Weights of a small transformer language model: MLP 1792 GELU, 56.2M parameters.
Each number is 500 + 40 x the weight over its row's rms, rounded and kept within 0 to 999. Layers, rows and columns count from 0. Numbers have three digits each. The size before them is the row's rms in percent of the matrix's.

# up: layer 6 MLP up, 1792x512, rms 0.0476, rows 517-541, columns 384-511
# down: layer 6 MLP down (transposed), 1792x512, rms 0.0321, rows 517-540, columns 384-511
up517 096:438489531430467449514485495488481499518482572504500463547508542560457528467536500481479520543505585548478483485515471468456496486484509428439477547479474554507491435481455517522491469510591534428538466512483523497524517497533439487521453441447471548482529517498543477465464489444508504467504484484484427552499533522560439474487489470529530492514480458464468485492478504459481529473474
down517 111:515488492498539509467483510595539583423470476494539486522492537480403517501473499455438505498517485441551547476497507507513498445441486504464442447548465523500522516486498408462501554483490582562504509480485499502516540477484583490544582504497570507541465499519516502517532440497452470576575522500522501522502532548481495466491576466480517500482484548483548439530612468480493443488538
up518 100:520499517463448476461454476461491480523397541515523514533414463510479557497449453509494502528463567491555472454513511581531488451446550515498532472561519501507504490506532503486495507443518494394540507519510515519584515502475469509487453484454467524480522419475573508398493559486447477485489533498513480507526475546498542543513443466463529526470539426501438574471499534515496471523540
down518 063:496573522560441522478439568474530585514500533514490434419492449472486457427456547505506558524599526498444529537537528484595484479506502521508491449526550512510472450534494493535524512454544482526412481476486439448461484522519424429522520564497524529531426528556480464475477502517476448457554463510526529552519505475489524490460515504502533546494508501404504511523466516546541568451488
up519 103:458509488507504514519480503504440562445497532541442535499573398544519453445549505548449436496473541522509483532568470471507484498481457487469522435462425503543422508518458450532454523510487498545552517460498569520500515475500401497558465466461511471529507473454448586490498492527438574532502502532482546627497604430533483493522478513527514434503546497542517411507510503475516500487511
down519 091:555430498473480559549418489443471513571463528463489534506517502482432588465435561561563560491494476450537485493457470504527436526475440543519486496516518487480485487516574565567482559526564491486480484493505469482539507552480575496471485458477562506526509461469539498520479509476503489474519513492552631477462481468514518534470507520533468479507468448526506505469502528542516482505503
up520 099:541474539500502472562501474453551498511464523537546438531522475540491464540523417544398480508504594540478520591505510486451445498444519527450551494559493445557502459483490496498532458488568562429461470459493503515500507584470480553442496495434474524555453549455535430455462459524562450563438491522478455548593562528544481462472423484454506506494515499471469515498464474457483451543473
down520 112:467483502508498435451427515526504476522488481492539464506499484494465531548555506544504425544501463450580496453539450521568500442567508499506481490414497541478519503544463447475464507500444464463510550527440478538523519570494477567464569472444531501489511500456494481537539482491523504448553492558491540468519494491491502485517389521484545544528558483462520517467537539518514509507531
up521 105:549501547436532408499513450434498535510502548467498458496527517506517539514457489427499519430472494469519505524514418531481464519509486494492454551572481558553481538441466528487521527411474490465542456576483520438582488581461431505457601517517477392512456444427474429527429541483463546517503477531457401539512561509529460440524589477449429548498459573520420507427540461473489505503566
down521 068:468551467506449492529530460536509461488570499473486552584430501475523442477412558505527394494478576437510480436481466490504507470492470504512509475576505455513518522485546537608461525507575551469460482470490546515479526509530483537501489515492505450472450466480543512461476534494497470516510501519505525497489494533556464438466490449537534456467491456530460561464517475498545470471504
up522 103:530483534474509502515458487533505523486470547498516464501494468518555454517527511473532566542470504533464571502542437552515478522457494479468511471533494427476636437497459442476497426550531475511479528514453533516509483418491431500470486495485443493440452532484527491371458492474506503489495496474495530494509482614479428452527481448465473506465532479553533487555463466478439447559499
down522 097:515519388532498485509482554537544484507521526521506460481468442529462519559507488544413522467436523564487516454426513473479473452440548483545444487547512459448540529495518465521490539527469557472577402445522465518483503446545531512523559536526477490521503547529505540564471518495608523536507473515505540483492514468523535477455515561546511507532477508454495520516524454569501523514470
up523 095:517497462460491529443508488504448489514526519469544453489573511443440486558415489522459498476484525527469518593479489563493491507492477442474458544518473507492545511554529475494494503419530536522516480470436553493525486505511454571533600486446411457476475514428515483473476547511508512557544527550573460535548558572526469517487501460502503535528476494489517487498531449452534479556569
down523 137:434480547535523461503530473484490459483597490528503550459560512490443522481563500440516489481501557527471452535503508525556513474528524530529536498435619520477507603594580473481550569465566522489447521574471480524449510495529522496475514479489582519450500476452497518524515482514559499516592503505436429530486558487445501529532519475412477462521606481562415480438403452551465521442443
up524 092:493498503504524460484487465555524542481531506476482487461515496458522514479487498393465532492535519538495533529486468455400522488498497463501490555537532471618524382614519441481502457452504528539451431484458520476453513506536472587406533443488506500512475474472549480477393457443545510532540562477547467542494509517550461483481452415454397489506490530523497463467448460484413501518505
down524 089:514467528457504472476511501473437485482472463491499466491504467550515438476475470476522551453512497509549471407577419500509418486481489477525455495469494525492421519469495495521555539465506552490479525522489490442519481508533478477496501439471449432520553418532506522485503440483490515521572485502528525471451489491465491483497547543545484541492573523427436552458612486481478458474566
up525 101:509483468500455544501473485466561520513502525500456488503513460556489452487513475445490523492495518576461502629520470472467427471496517439492448480496465508525508489539444466528489435551489524481539442499498555437543565530539448487501562443481490476563523533442515493448462475423512452529517485501473494515513587478517439460480458504474482497503448480468512512504511395428422485632533
down525 109:606530502461495548514457477527626455461528510495508568509518508496508441456402480461558429455457543543488513514503465555505556584504505458567536469447441428463462462559476508485487541513518477483510513496520543488495523422496455531496415528420569515528580512438540523460516508560422477511448544418478540458473557520614588512545450463481490547536548444500541486466440573488472474503495
up526 107:501516510519557475535471465554529423513474492429504573558513452434480467554491536505538531498434514498484463510504518490496465511548475482486522468494494502521537513492555418440525461563502482492521520453455489499507524525499444530524576468419505506556466573503495539521492481436597460556510484455484525484514479532463464505524443471533487540497548431531372477521448452487459531479481
down526 090:519577523469532459537511519576488530497484475500550495604536491536536513486487534520531576477440470491520567521550553546506437543505510483516553500472428442483510354522616492481552529487503450382485437504513448505439509484431517551493426509468473479494512479509421522536495514477534445522506513502454506506501595460510492545569456453503549467546468423436367539488506471516534513504518
up527 094:505528479526598504483524516586447485418488450512501495527489485538528470474522511483439495539456444488502574562501487561495491508471501483518468577480527461500502516528479536461479494451508539519573564505506578503473533455476461558544549524502402398503491464498575504423470442498462517541504506516480504489472539558531503504409545466478477481521541522512476481508480523474455459489484
down527 055:530458518581520447441500505436517532481522614540447510462506544490516581511469527448500485479500517519475457491451406423478565552474497483562502488544434538527567506487470481480546446564539534455570482459470448409459532503525520564523487519519466453505561466486500411490495485520406553636523475545493573396483454497508510525455498491420413525589523497521463469418495462533571487470507
up528 089:460376550470538526526535462600472478435555434420539482405510522554481492481524382480458521470533468428557516524476466426484488582488541451483447515499540586563488465460427469553438518459477529542452527509470502441535523530490508553489590493456512571422565484494493507482535527485490404562536522481449552448576513492498475451527514472503483494508542463474467461466534473455501467550513
down528 071:454592488501429459511459540506532457553527519516517467482544479491529608481517479417475534559473469503427528448517460503477470483483488531463461524540526476468509594518551449459534442479460497475544612512427424515487457517519441423570453557508533497492456533564501554445461545437554514445472497551509465454368514513535481489515409477456502533464527576443524542441458518524479520410537
up529 099:452499473428453520538484470486521502517498564428514531482506419523515517552499479533450483534515598557432492558480507462460438476435487469492489536540486537483546515534532445494494465466493551463498502479452506513548500559519423495568513440507457420471463537455491518492469496527534495480501463523515471528577500525501448454420391554475482582454467516482504493458505435438480392579517
down529 128:506552521525481494513469508415500481471534545537539485418444474485508437575511526389464541510481524466542512541503496525469514506466503509466585404543475484438484496544468551463493509506462569498564578361487484504525502521478509552489463536445441522465523569435556461500504499597506460540574517505580526502462506578414512532515489517445472571483517440487530502503499516509461505514477
up530 098:520545505500471418449520515474418524418488542562496527529527515565519495555450518452461524463503474447548502529516377526458497453419485510488443484506543508498485450527500457438523569483487544487527411473504476441520533544525423522445463517494509486471504566457530460488489553555497472555502500487453550608529481498454452452528478539449514554522489486508525553525499548494469485494493
down530 077:524562505551459549561537478535492452454487564481481504439515508461493557514442500490518536475513411524543501569483503443475479508484505482479556565514470546515492579432479534487517450527518449506457524511493465489513495527478454539527460461542376491506502501541561444509502469504467487463523510461522502497543539492501540494479586505576439469494508492454475497516458492528583477529563
up531 084:427496488459492490516415479513455512526574513531504469454485444503532467552476465478502491458523473612468444472528460525507535576441491504451516488487586489549551447536506482517486527419534455553478512363498498437512480442501519546495520502490510565546558533498453487426523401440492480637504502448555492557508522525448495423400528544464467502526397615526502425521445521476529515526471
down531 053:462409483475476563470448547544498480455543493514485505475530611590452565509525558537497451547520484539545482536499533527471587496512519534466461523489447511506526538525542470584459533422451488500480461463498513495417453551522488456509483540441549488499501537427519523525478486511436478482516524430432522564563535486424541530468422530488491491486504487474551519508530483477402449542484
up532 111:541497500501410508553481500485607511564469468527459506503573472482494577512519448461503430486470581489514449483473492454552510472441495456513459523540423463541507476481541488480563492441534437524575487450464530521483491512514484484458547468536586540528455551480529470479503552495552532575451504530476501508444443521453428510475444498493488451551508506474503538471521499462438532462451
down532 089:552534528557528535510477478424584550493527529463452493559518529490505493550535437541482475508484503482499515513530464592465512516502440512552560525524488518478514475531515509497577494418421513599430495604552487559550479506501506483538532469460528511521453514445402515463511505434524559482492512460514472470526554465503470454547471535510514486500509556485571529586530609558540517457434
up533 099:529437543407482529515492489497501535492532529497492513547594487546507522482492541463571441512516516527528494502511483512485463529468472481507456491516472527499570536572497513567467512440521533513576540445476485459505568541524446479511553486505454463501514559444455523460479504465519510484479485508490518557513558478410477511445506536424502478517463509441523477434462427418438487525585
down533 111:507483500495517522551557487556461515522504466509490506453473496516438484534515501492509511483412488527476511524535481526500481483484531572541513454514518534512582477493561538528496471485542588590519446450419573536531480452597413529499506512461519445570485478484525464509480468451477480525555522523437531493549510544543479508501491468519522483489506506475547420415440460433486561481529
up534 091:486490506522524526536479514567489540566521494448473416578530494559516544569451496545481433511455433446463471576503539434508454552538505482493478481576504512542503511509486492517575539474470476520541492438480530482471499515534479457450502424523472461511501506519554525502496533535539451500467562498559521462558549529582485479467485610495489485507501549498524486466508491473441565445491
down534 100:520510499497517480469498526500510454436446437520592507463531475514491473452505471509519520498574521559497533436493484546457557504477516498484526463440417523484473459517547482482435422466488465512491439478452527494535492510512515475539509609463536550462519485440415495492484433465497552449495451500463516538496423503434518489501486460536534541430522515510566564510504462537514463520503
up535 101:433580560469405498445558499563502509507521544489480444467466536438478511516489541510519528560496510548564537463500483503477484488491555437516550531476542553501490561499560567499468562635559499421498495492482502508556529482397520496551562448518477504521455463491505484528502488490473471616515514445514473533486440502460538500514450538465475546474509502491524501485452539481550466532511
down535 071:452483537505514515513481501475470495539559449564523479511487480472522487487423471525551504487552447512465529429468564512479518556504463470546487503457438560531593448482565555467544496534465424425517496441517439467479490549413502565553511569528421501492528503505519513510501505501503514423490530542504491537520504512511477577474464527468532487522451486545534492470571491446527532534530
up536 100:528418518476521491487523431552487482537488506400511459542570442528489522505545505514411566543517470520446602586557455510446451513456508476470426524517483551550500535513497537453538458498468524555511490564505577412538551431478468514540603464540431424511493477508521430476509519493448486592482507560454539451559530573573447449511511465476471508487430489461538530464466519450520532470547
down536 063:525429511460471469498466528509515458501507590547523547477529481491510464591553502504490459492492551531479545515525488582507496536532476508487444467573521511515533510477445471500540518527476507548500577433535566461415518518492466565446491503503507455535548431478507503437527490492522442544559522518476574462473456456581432565463510485404532450519498618480483533496494493528497505515440
up537 090:483462520488496439489496495492473523484532553544509519503516479551530467513378503464407477534491450516545547561507527503444456496454497505528455529483551492535461473569506527496488536498462531553488485488499543465488502451481549523546424486512389566463498474517554406458492545568568445466395485497556510532500493479483524492439521618523429446463411477471479539522443462474467454491506
down537 080:536419507520526511484482515517498571553511437576495568525470481511440528504512504421579555448545525527465516546589560484529538475499495505519486513503473496539501467472523569484477532519472464511455486510481484487444495539491416476521480498532517429482483488514504552476469490462593567475528490481420463497508549426487548470497429512499578498555487464449517483421541574540443549462484
up538 094:514463529454433459511465452510523495517497476462509508501532429543491494528483497511500484525514525511546501546469509543473466478478509484478481527614488532500519479513530495572468493480552457540548520435436505534514531513529464517523512427474398431527421524438487543471441492546538450548515521537468455537554496531537442497432474531436480463516548539458468496479486437407463461602509
down538 071:448478534489485497538508512549537474539452524489544498532562529532484466487479533476516520568508578490492472558585472520527483424528540479588521496458458502401551428541548450475485465524440654405522576519478524442543555432521503456543526359510543538496519478453498492419533460551586465522513500508563474474475479511489633552426504562477471419504570557483466479446473467535413503556484
up539 099:520506509463508504505484473521497479479517559513481459495560457503482534498487457550478528518482560499491523497497515495422477555482504478425432509516515563529563424545551482516481531401484521475499496465453504532535465529477491543549515470523428517548463519492498546456468563506558454476449464532503492510532523521468487501458396593440492487464516458494505519556465439424454441544548
down539 105:436475473489492510521504493462481486488537457487523437529466489522528478499446440529478516483467551464488468554532523484572432420491527545546438493525594467517466490492573556482520520513554470447556455509481509565458501535459474462493550520503523437514496518482562548563509541477501513504523525473567522450478487546538415543501450543558561476553475489464559449441511494526528514467483
up540 112:512527541405466474491470466538443479492531520421554470473504500493452463562427518503453437469498539497544535495534514456431470481468448501449434517636445535490507490498554497500506510459553467499571530504492537528472494530531467506469632454450384407472509486426519477463448567460505468519508503494496492529481601502497457529493529474457452545475489488489520491460507459391557439515524
down540 133:513500460584510523452485509510485469506511499528507415494483489554490510508466504471471539448615468534526499474505520531476515494436571491485507469526561508493544510543559499487574462522438499521509484487532547501542549488468487464453501517535590471499516516486494470575477438531460520481427458522483432519478505533476488489533527480575551493508503437433547449474512503510494549584516
up541 100:458458538492514468524487501536521532435491563458531482504514519557452472470495473510484416430510491583512584559526521514462504471474483457470503590513454483509534438497499505467501514476466547462507515511506525447515524488532448549495499448487397447589491472429447491438422574524486531543438484513517463508478499589459434465457484492510425451476550463472513549498543472463490425497489